config.yaml
norm_eps: 1e-05
positions: "rope"
tie_embeddings: false
init_std_down: 0.00568
beta1: 0.9
warmup_steps: 323
schedule: "wsd"
seq_len: 768
doc_mask: true
steps: 5259
dataset: "wikipedia_en"
Each number is 500 + 40 x the weight over its row's rms, rounded and kept within 0 to 999. Layers, rows and columns count from 0. Numbers have three digits each. The size before them is the row's rms in percent of the matrix's.

# layer 8 attention value, 128x128, rms 0.0768, rows 0-99, columns 64-127
122:482472504521519461477486540515429507499546492519594475553515547513385535486410504444532541523482465527505507478492470498434546505458487473451453479516511493439554508474496479439488535427582528
116:491512420510439448553538509531511506509527480573507548428474518418524526453515456523528434504513545480453479447490458398552525542485475436470527519507588491526540536587477505477440552575481464
119:523426495421479492511479492540513516471500544497539498456532452516522513449365453513520493477516465468533507467602498470482521463484553580469487493520533440469532492436470535445486575512534538
116:472478624516490514551478524523469464558477572501468550508547492469482470491469449518477498514542506541536564583526510516508451463482505523561505491529497562542525539539445538539506496459601488
124:507453461636474560508543550482497528485432545493423525521542542512500494495566406544437433502520473509509487498562469507450501488476555585515499514511528529552524506506453521475506526455494446
128:504473590461497514465496536559511521458525469469474450495529514457541503521512537417486531511554482489493536557512470471496487543533483553560521495600488483454607504474484507471507463476534498
123:520448522570546487489521457561548447507496522501477526450496468539482472519421532556502508417495480544479528465579466491537540480483481574517524539463382501512426482503512499525488534514492581
114:519537491591584448487547492453496523554521546478523536488502502495584453500515440598421552462520565481514482534452560508493542551546487417458493460474477453496537483508475489471535491568546427
124:516612559508496504493545523545415436559466504481489496483444513505494509530415514543481506567530536475503396467552475410541494518575549479490525487510519505454501509461477489568482493476532536
115:515451486565473565541524515608449443494498470505551517534440500473535479548529509477521487459531418510518479538440493501418569525538518509427504454508550450567495459590548515619507457486464489
121:440458560543502566457502501521484523505486508494558481573572494549418544494516523457467483504502423426498540544452506518481534516458543497554465475494438480461563482506514440512500485544575448
129:531489481567537488518495514503541414541526518467525506555463479488472516535528458508434551476486515468475591483570517465424469456506514455497526491527473502545448512490437454542498522502549491
130:480486521559480422379534524402568497527506494520517464511544516478492477537518481490474510531461605501434429575516477474467573502603559502455481518510495503468530467535550501559485484483498485
128:498585519544490496526516478491534509462491511466531549520508485574498516448487489467531525481543555417480491386490519525504557526470468469491463511566492517537483482502458440513509479580459459
119:459591493490485480518562447502492577431522511538454472475497528556464519518444488573472499526475592461457444528493497398527514527478521577480485536535449550566494517477472515492480500501510550
120:456439460563504556495453496448509517446467463539532567472456457504486450438516469491480526518495512470487502477472519502497503462450479415504520526463524490435444517419523542522503516460550514
127:469511530481494603454492512492419478464472471526543495533468501443475494456510455472519477516502508429510515499545476571472545429509453516501520393503508534442507513504558592475540468541616515
111:529510566433522491528518488445536462529500575487425511476460501442493515505486525468526493462509513531499457513449524556510471494518592472488526511521479463405527469462511447462489527518514445
131:452473449488483531530534513511484454509503532513545482504561493537437503514516548553481520498565460604470576540347492518521558548446518394489526484522523579485508489505474451491477471555488468
118:511459518479534475544525523410486583532478490471512521475463462517546495506429499538483544466464517465525531466491539535508456474438396562516479461467459579533523499520477518504537535430475477
117:446414472584516543531504490529472485504521489472576406521484456494470471572421498463496522540519451556462443619492459561422427467467444556473566528511535530492519460516527487556504513520484524
124:506477405494543565481512593473458485567452474497527470447518470462462531539490506544501482478526531472504512405573511499540529535460456485552519455465474560553471485533535516521487530385458567
126:482462490547506493453481581473500479490473434532540515460464432506489494493528491504504519533504543465523465496466492530490511484560534534469490481536509531448474496624511475660519545472417536
127:464481475425508492540455515502540482464473515553399499503500593449535522470489444546435478510522497571476446507535491503452485520487478617487532555500438513539469471502535503466543468498552459
115:498488474554538502542504447574513519487535513452499452523472537434551463490516461458511543499530472540516573477506550458396504489457527492450520462513545544512505522472531461552555486558470504
125:502527477475530414549566555491414528486498489510516471461553444534426512494500455540480558538521540502473535467553525442489588553485436599486522466496501602446544520438455516479503532477582527
111:507565542482575436519507548461490505545467525453547480531498500569523512543432512521442559476488449500554471507477533580577458520504497496486534462482438516505497486539483440428521508555497490
122:477509552450471511536552447527464472505446565508515520483470474499408496477557612502525466449489527455551470500563511560453523503456496578495429455525498477478486486528527457570524517558456516
127:522532444581469554559568470503450490530519540518476518497470518521506496517516475468535480482404537634476541520519483468509495488470495491510530545485484544614466511511508513443457462502424451
124:483475493446476552493509442488521596495442445504476502444552484438492510452522527417507498559512518524468556559529508490536446513576458533547507499530502540480472535439485543509508464462468546
125:534532447511501530532452577457566516512540427442482583501484505498524524546492486563485508521467491551484519479450541376528492541486617486526525469514504450509540509350518474459490422460489500
129:547536531557501470380583431441475470515474489488413503530525471459549532496498522398526471492481573488504461455538515442494513501614373482522511496556517495475521477543494521456502542537422483
124:444517484376527481587505627424537478485492471508427518471467421529479514537546591512506502517503523525417489505488494542584448518458530540525534474560439495468493490490489480480477526496510425
129:462496515542465465561514438501499511466564481498419496506429469499474462568456535569500527453531509572516540579468502449469458486551558487480508504495567504552453500561505479579516523489546564
120:433503475471467537499466576503536528474442504494521476520579477605435502526416493463496500528517465525478508553483452546528556504417495527468518527552461553538461524498449559592462486470475458
130:519453535557483508449488514499471477489504520477500520461519436502532497550499489531455498532483541463492448571460504455516487454555501570580506458520519491507566489477487504496462504517432538
111:550496451448499539482513509496551452492517442530480524506444431502486501533485445528541469442450503592541540478509490520462513501458466606440541532479490477561477476537462626557494478491441405
126:520554487518534497591487496543471452511468528511451483505458549561516467496571523513488514542539503457480438519518512540503487490482398403484550512528455415513498523489478504497486518504556494
123:516548502508519501550596455491411498505500470496481533491502439525474495531538530480488529580507457479534426503483541357558453524544504532594495517466495579582475513434512471518500497483551541
120:500530531520479413525498528503535480502535481468432488536466461497495481539513417542498437489495400468489466566469492542496487440456449548503510503490577446559526477499540491460527559493501489
130:489515481451480460514566488527607544488490524494438484556439509489509558434508439515527495493500456405517474468514498484418483460494540501480499523461481507609511505469435452507525552520520465
141:568465486508494507494510578546540487475507505462550537507454420514503470508564476559499516452550548560506511526500490552506500514520575486509456501523495509484491537468434537485507554538528473
123:441474504567528533418523516523535485556455490502530493491496523406534522456445437539525453458458450537540441463483510494536516473458520550486483462525532489478526488449511515472518550570502454
123:465522544553492524534577466496446541488506427514463526535427462501455464509528414504513476529558489562453519479468475422556535427500451565456532472491471553521457499554518542506569556578595514
123:558495528459505580514504569519506394520514441507487500492460525412488512500555434424536475513489444557452497403413501508499484523528472497511551567507537597401482437526531474513547443484497468
119:604533519409514481538478450457566476559506497523517519514469525479476511518540426501482512475498478442502550475447505507486426535538510527470518502488497543526507474578490554519503486470556503
129:547508508441496545481462535470473513445513519539488523535494493548483526485481501466519464470538460432520475451478499435553461530486503410470474462462421545588462526547544492529527573482467544
126:557545491539472460569504513470463483518514603502431479547531464576446510570483549450471516518512465524484473516462483449473510517484514429503487586462485614521470441436504463439489502527488517
119:569497439517485498515481478474435520512462491500490432525509534489498521474484403501485543541500475514513472500433498490458473552587491521492541507469507483516483511537503448477479508508474481
134:388525533583464548546517533532487511511447483457478492500509601499533471449486491488524459509542418459444453482517490558611478441437550539500531455518568466509511469500572456533490483548502494
116:442432461500517570502457551475472554492436530518508455514490552439523523545524544520495500509540525522468428533506494495516487464458503475555496509534459543533477459484536431455516513485395575
120:518541467520463385488491527478540501485508559520484536531514435547496504449475453488511458457492488519544464440536511517460538516524431515413499510542572551435530484522498511475469568544429539
129:483514469544503464495509493474451549547449476502491503523468503509503526475478430514521488458492518477501500560506477503431525472511508530480489415475522491515543531539527517511469590562619451
121:509523555503491548566569571527489552493520436495529575462476573535536493513515479529504482473515538495442580457452460541636505487478543506566564476481456539500454502547469500489462435550583405
116:561539560491507523400512488488512512528529462490561484570502566484464535570523433466492495499494452478528532522521519452442517529545615491497490474506486453524547527515476543556503445448520525
126:512541413477498475506478541460576495527510493467422473568508497520498516487506519457538522474537555462499562487536491580441566478498457459520545478506534520526479502563524488583479511435396453
124:501557446542532532437469496512500514490510515493386553541520483522498469482516452524528468561514422572525426471432499500481542540516457439445532546512504469483458510494443510434555536492501452
122:477489489438465507567513410432521519499490566536503507457574516533475505474489565501427518487554521444461587458505492510469468487484575513520503499498550513458439477525490502519465449503512502
121:503505449484510595498559511526537437478494438471493493476500385446399513540542525463528522539473517459494542451527517385522434479543531487507455521475516477626481487508524476570574501499411527
123:544479477486507508443515526608421536492512480532497460536422488567470502482457508506554475546437442452553457458504519479521527486489570501487475525482499502381471514475503483492479480444545466
125:550537546455516457528562521562461519478512502503498514528498549589463463538477486468529524523491473497472494506531488439535527556489535583536498554545449550468509514542458509570471455494493440
121:469529511365528450443552439520557503494552433503526506515514531516544489519504579448551469470480508499478476510520497466522506503487516530446465495510453470518533506541485549525483545592564424
114:445549495462480466454532418531498476509517503447539445475541538470505468516494518468518505517593494493450532507481505486500541456481540480511524499461537446578521486447512531483491532606507508
125:469478556506475578537497469493429526526478542485482495556424506450471574477467523572518476499525436505499486503523505470468547430461471526514541435544438487505513496475524449442468514584488540
074:466571492508501494443556474465524505512512457464505502478486597468480526453515514512474467475516484549492530485519521529525564559464513504574538464428514519495493501531511546519431491540407486
068:532474476505528555521432512505540432618473599524504522544548432535504532529514480486477459470408491512447452456497478505546558506458405488399473496454562476501538472520517491573592485550509521
066:521559499543563585512441520480569558537481463482464506539476497595460489463518513518508414510522556476510462520492535462500492477483491470575497544375556486492539474499539462489460550496446446
067:521504513443428496463547476481416492474522384457462460490497467527514523467475489521528545464532496451513566486495526463548511499446493569576502485564529483452444512437469502515459473516418557
065:540505560476550440535367455510504464493487555450463478475480509413497449496505563520510533470457503546489490464449519488492556564465468460517397529531563485528561504514500423455553556532465445
070:533527512510536514487449464444528378540523504478512533462479542509526549464459517506548418542442488435495518533535489514539447477521475429441484438430518410528491493482546459464465498495540472
069:535550465455535624451492519500529572546439515486481438483535484505521538479484501509508531438483482542510436533557492450470498498452487505563506501438508517464487532499518516565536541507599456
077:560501544527526512517531511527468609528463506510458499509439480543426509477536577473492475546529521574528509543441461558494523518469414501491523484504510565447484520426508565456523511445456495
072:516498560580526392423440540520459571536503466519463547486462497557454515487534549594455532446528526506502497541474562438491487542491482571473536574489471509551491523555554511466458509482503473
073:475469484545442517434537518492507497555541431470451518548566391556515555452507527557463511515483485377487501494481528453472498474460525487560588531468508506461492466528529475509490524537463419
070:541516482440477534509452532412519430411543559615495464504504494528479485525472443502515531545511473537506547446502540442414495502539392500500487484484479473491458505487484435521588549472538549
065:548448521521510603523519503443503461501522552452559513489456421519557516433482461462524503484490533516513442502506547495484471499523432484497484510487502479495497476522443506508478521475545513
065:484579533498430516555542492461478575520486417523530504482547501489575503468518428509482490448549493560478555540426484539496547498485577543466497489550470554479532517572495569487482421602526509
069:458487503501441531503451565566548531424544507522501495487493541505496503505472500490478465581468456500476521482517450517505425445440550474471522453511510525458448561435496496453512578592577523
067:501512502551485453565498539592595417446528474474502499493482449480500533505477565524479524445501530502528478488483453521497478577526469508503565526503594460496570437489527524453602490555531510
064:580504529533519541563522461500450479501507472538509538568497461591462464511433531478541498504498518444451522512484478483490435565542521493458546371554525522462494508527494481490550533572480455
063:578444498511545519482507560572534507400487597553477567479476479466491534513487499509507487565515522522523468467528537431468440446578435486478531461549519491510460567499460493536533574490511537
069:492483471506543446522509489580565435438474501540520504430496525462517570530540503449490498485510463566487473554524520401492447485536522485491549546491422430533502475425480491497532552467594571
064:510453476550506540540514568509427531530541514549489536473418504558450495502560501515484486545465527484505594494476493492505472485494552547526520441593443539522498547541518572453485473479459514
061:486479505504559517499446446468494471565421568553487599490560551450508500464519509536505477472411498435553499412524523481503435509509519505455567484441524457562521523535532485499524521461528523
072:581548454561525499562390467512440452540446546417482500493570546471475490510569492531466523491431478427535499520498508505429446488479572487535535519458475477524479480502534453493489532495594513
073:563531482395497572472573480436529478450571519525498459525520498549487512514453450504500518516572507559496525456543498444411524492492507487481509548446461544489414445474449495472515570456576544
069:524569434505512437506390505524513522454518493479471466467508478437560522477432548523509441440455406464500469457512521506493563498548566522552507504608545495530555482625542500509496498412512502
066:497467497506482565461498460372445508542502525467478489478532488597518498467543478488537511496482524523437486480490506436490478537427566524533533492506504439442519498549577516524504512453498558
076:508481561574502509496510516528416568542453548548494508495564557564470507542537479503468510450455501484452439567441513524515412448528511511437471466514459503484486516523481530462484486487522571
078:534450497483518486532457475490457504515526503471482482435539533455539478521458493478463519572460471479514488542522524507534462395535524522503553512474460488542471484618469554600511487457498512
067:470498433510480407596507483513514516478462475490434517486430487564553512508447555468506492419445479502516525413463527486497518471535582503470462582478506554534470503540511537520501521487521509
076:480544524506457463423431509516448468447554535483490464459519543496496470500516515488475554506549465486538609450466538495493451418500485518446536486515479549485419549459470470496494508477468550
071:474573499574512539485522447614538553500493440482496484507476510448506562475509489550502496523553446548472495513487491562514494586489429532541429517561484507456537493423496549517439453582420549
070:497489500464507515581548470534532552480493595491573503489467492518516458531462508430535441528549472515492530520501473498462532553486486461593479438602498517441478460463493453531519473543478605
067:411487518518452529491569547609572483464556470454473507524448527540496560489469531531488492476590419556483510609502491509520483452435526537538549553558465457523498489414458518544418540507440519
067:430520487502500505449581474460483482533590480474525462593520456506526462497511486524552583523529541446558542531498494518461465431484539499445493471557448549435433479465494523432442463479481535
076:543501528515482473446431428462508477495411425479480517422499411487471526510484521541528498449505485494505437483484497547534482574495547467446391537483489469479509495558488423515553536514503437
065:480383536486579475475532462496450446463410482579562497489534503516518527509490439465470520495484504467523430503530523402518467553483448516519527453457519526520478521471472451491537519423514466
069:436490526527525366525451516531440531484454418406501529451514490457535507516517494561531512489450484440471538541504491543561465447529622471490492558536471523520444488497455530496469519468528492
072:504426489471493491467548540510489521500490459536511509512544444617518510504569498488515498531474463379566563527475470484458512494490539409460508508512483439526430507479457449505458568545466541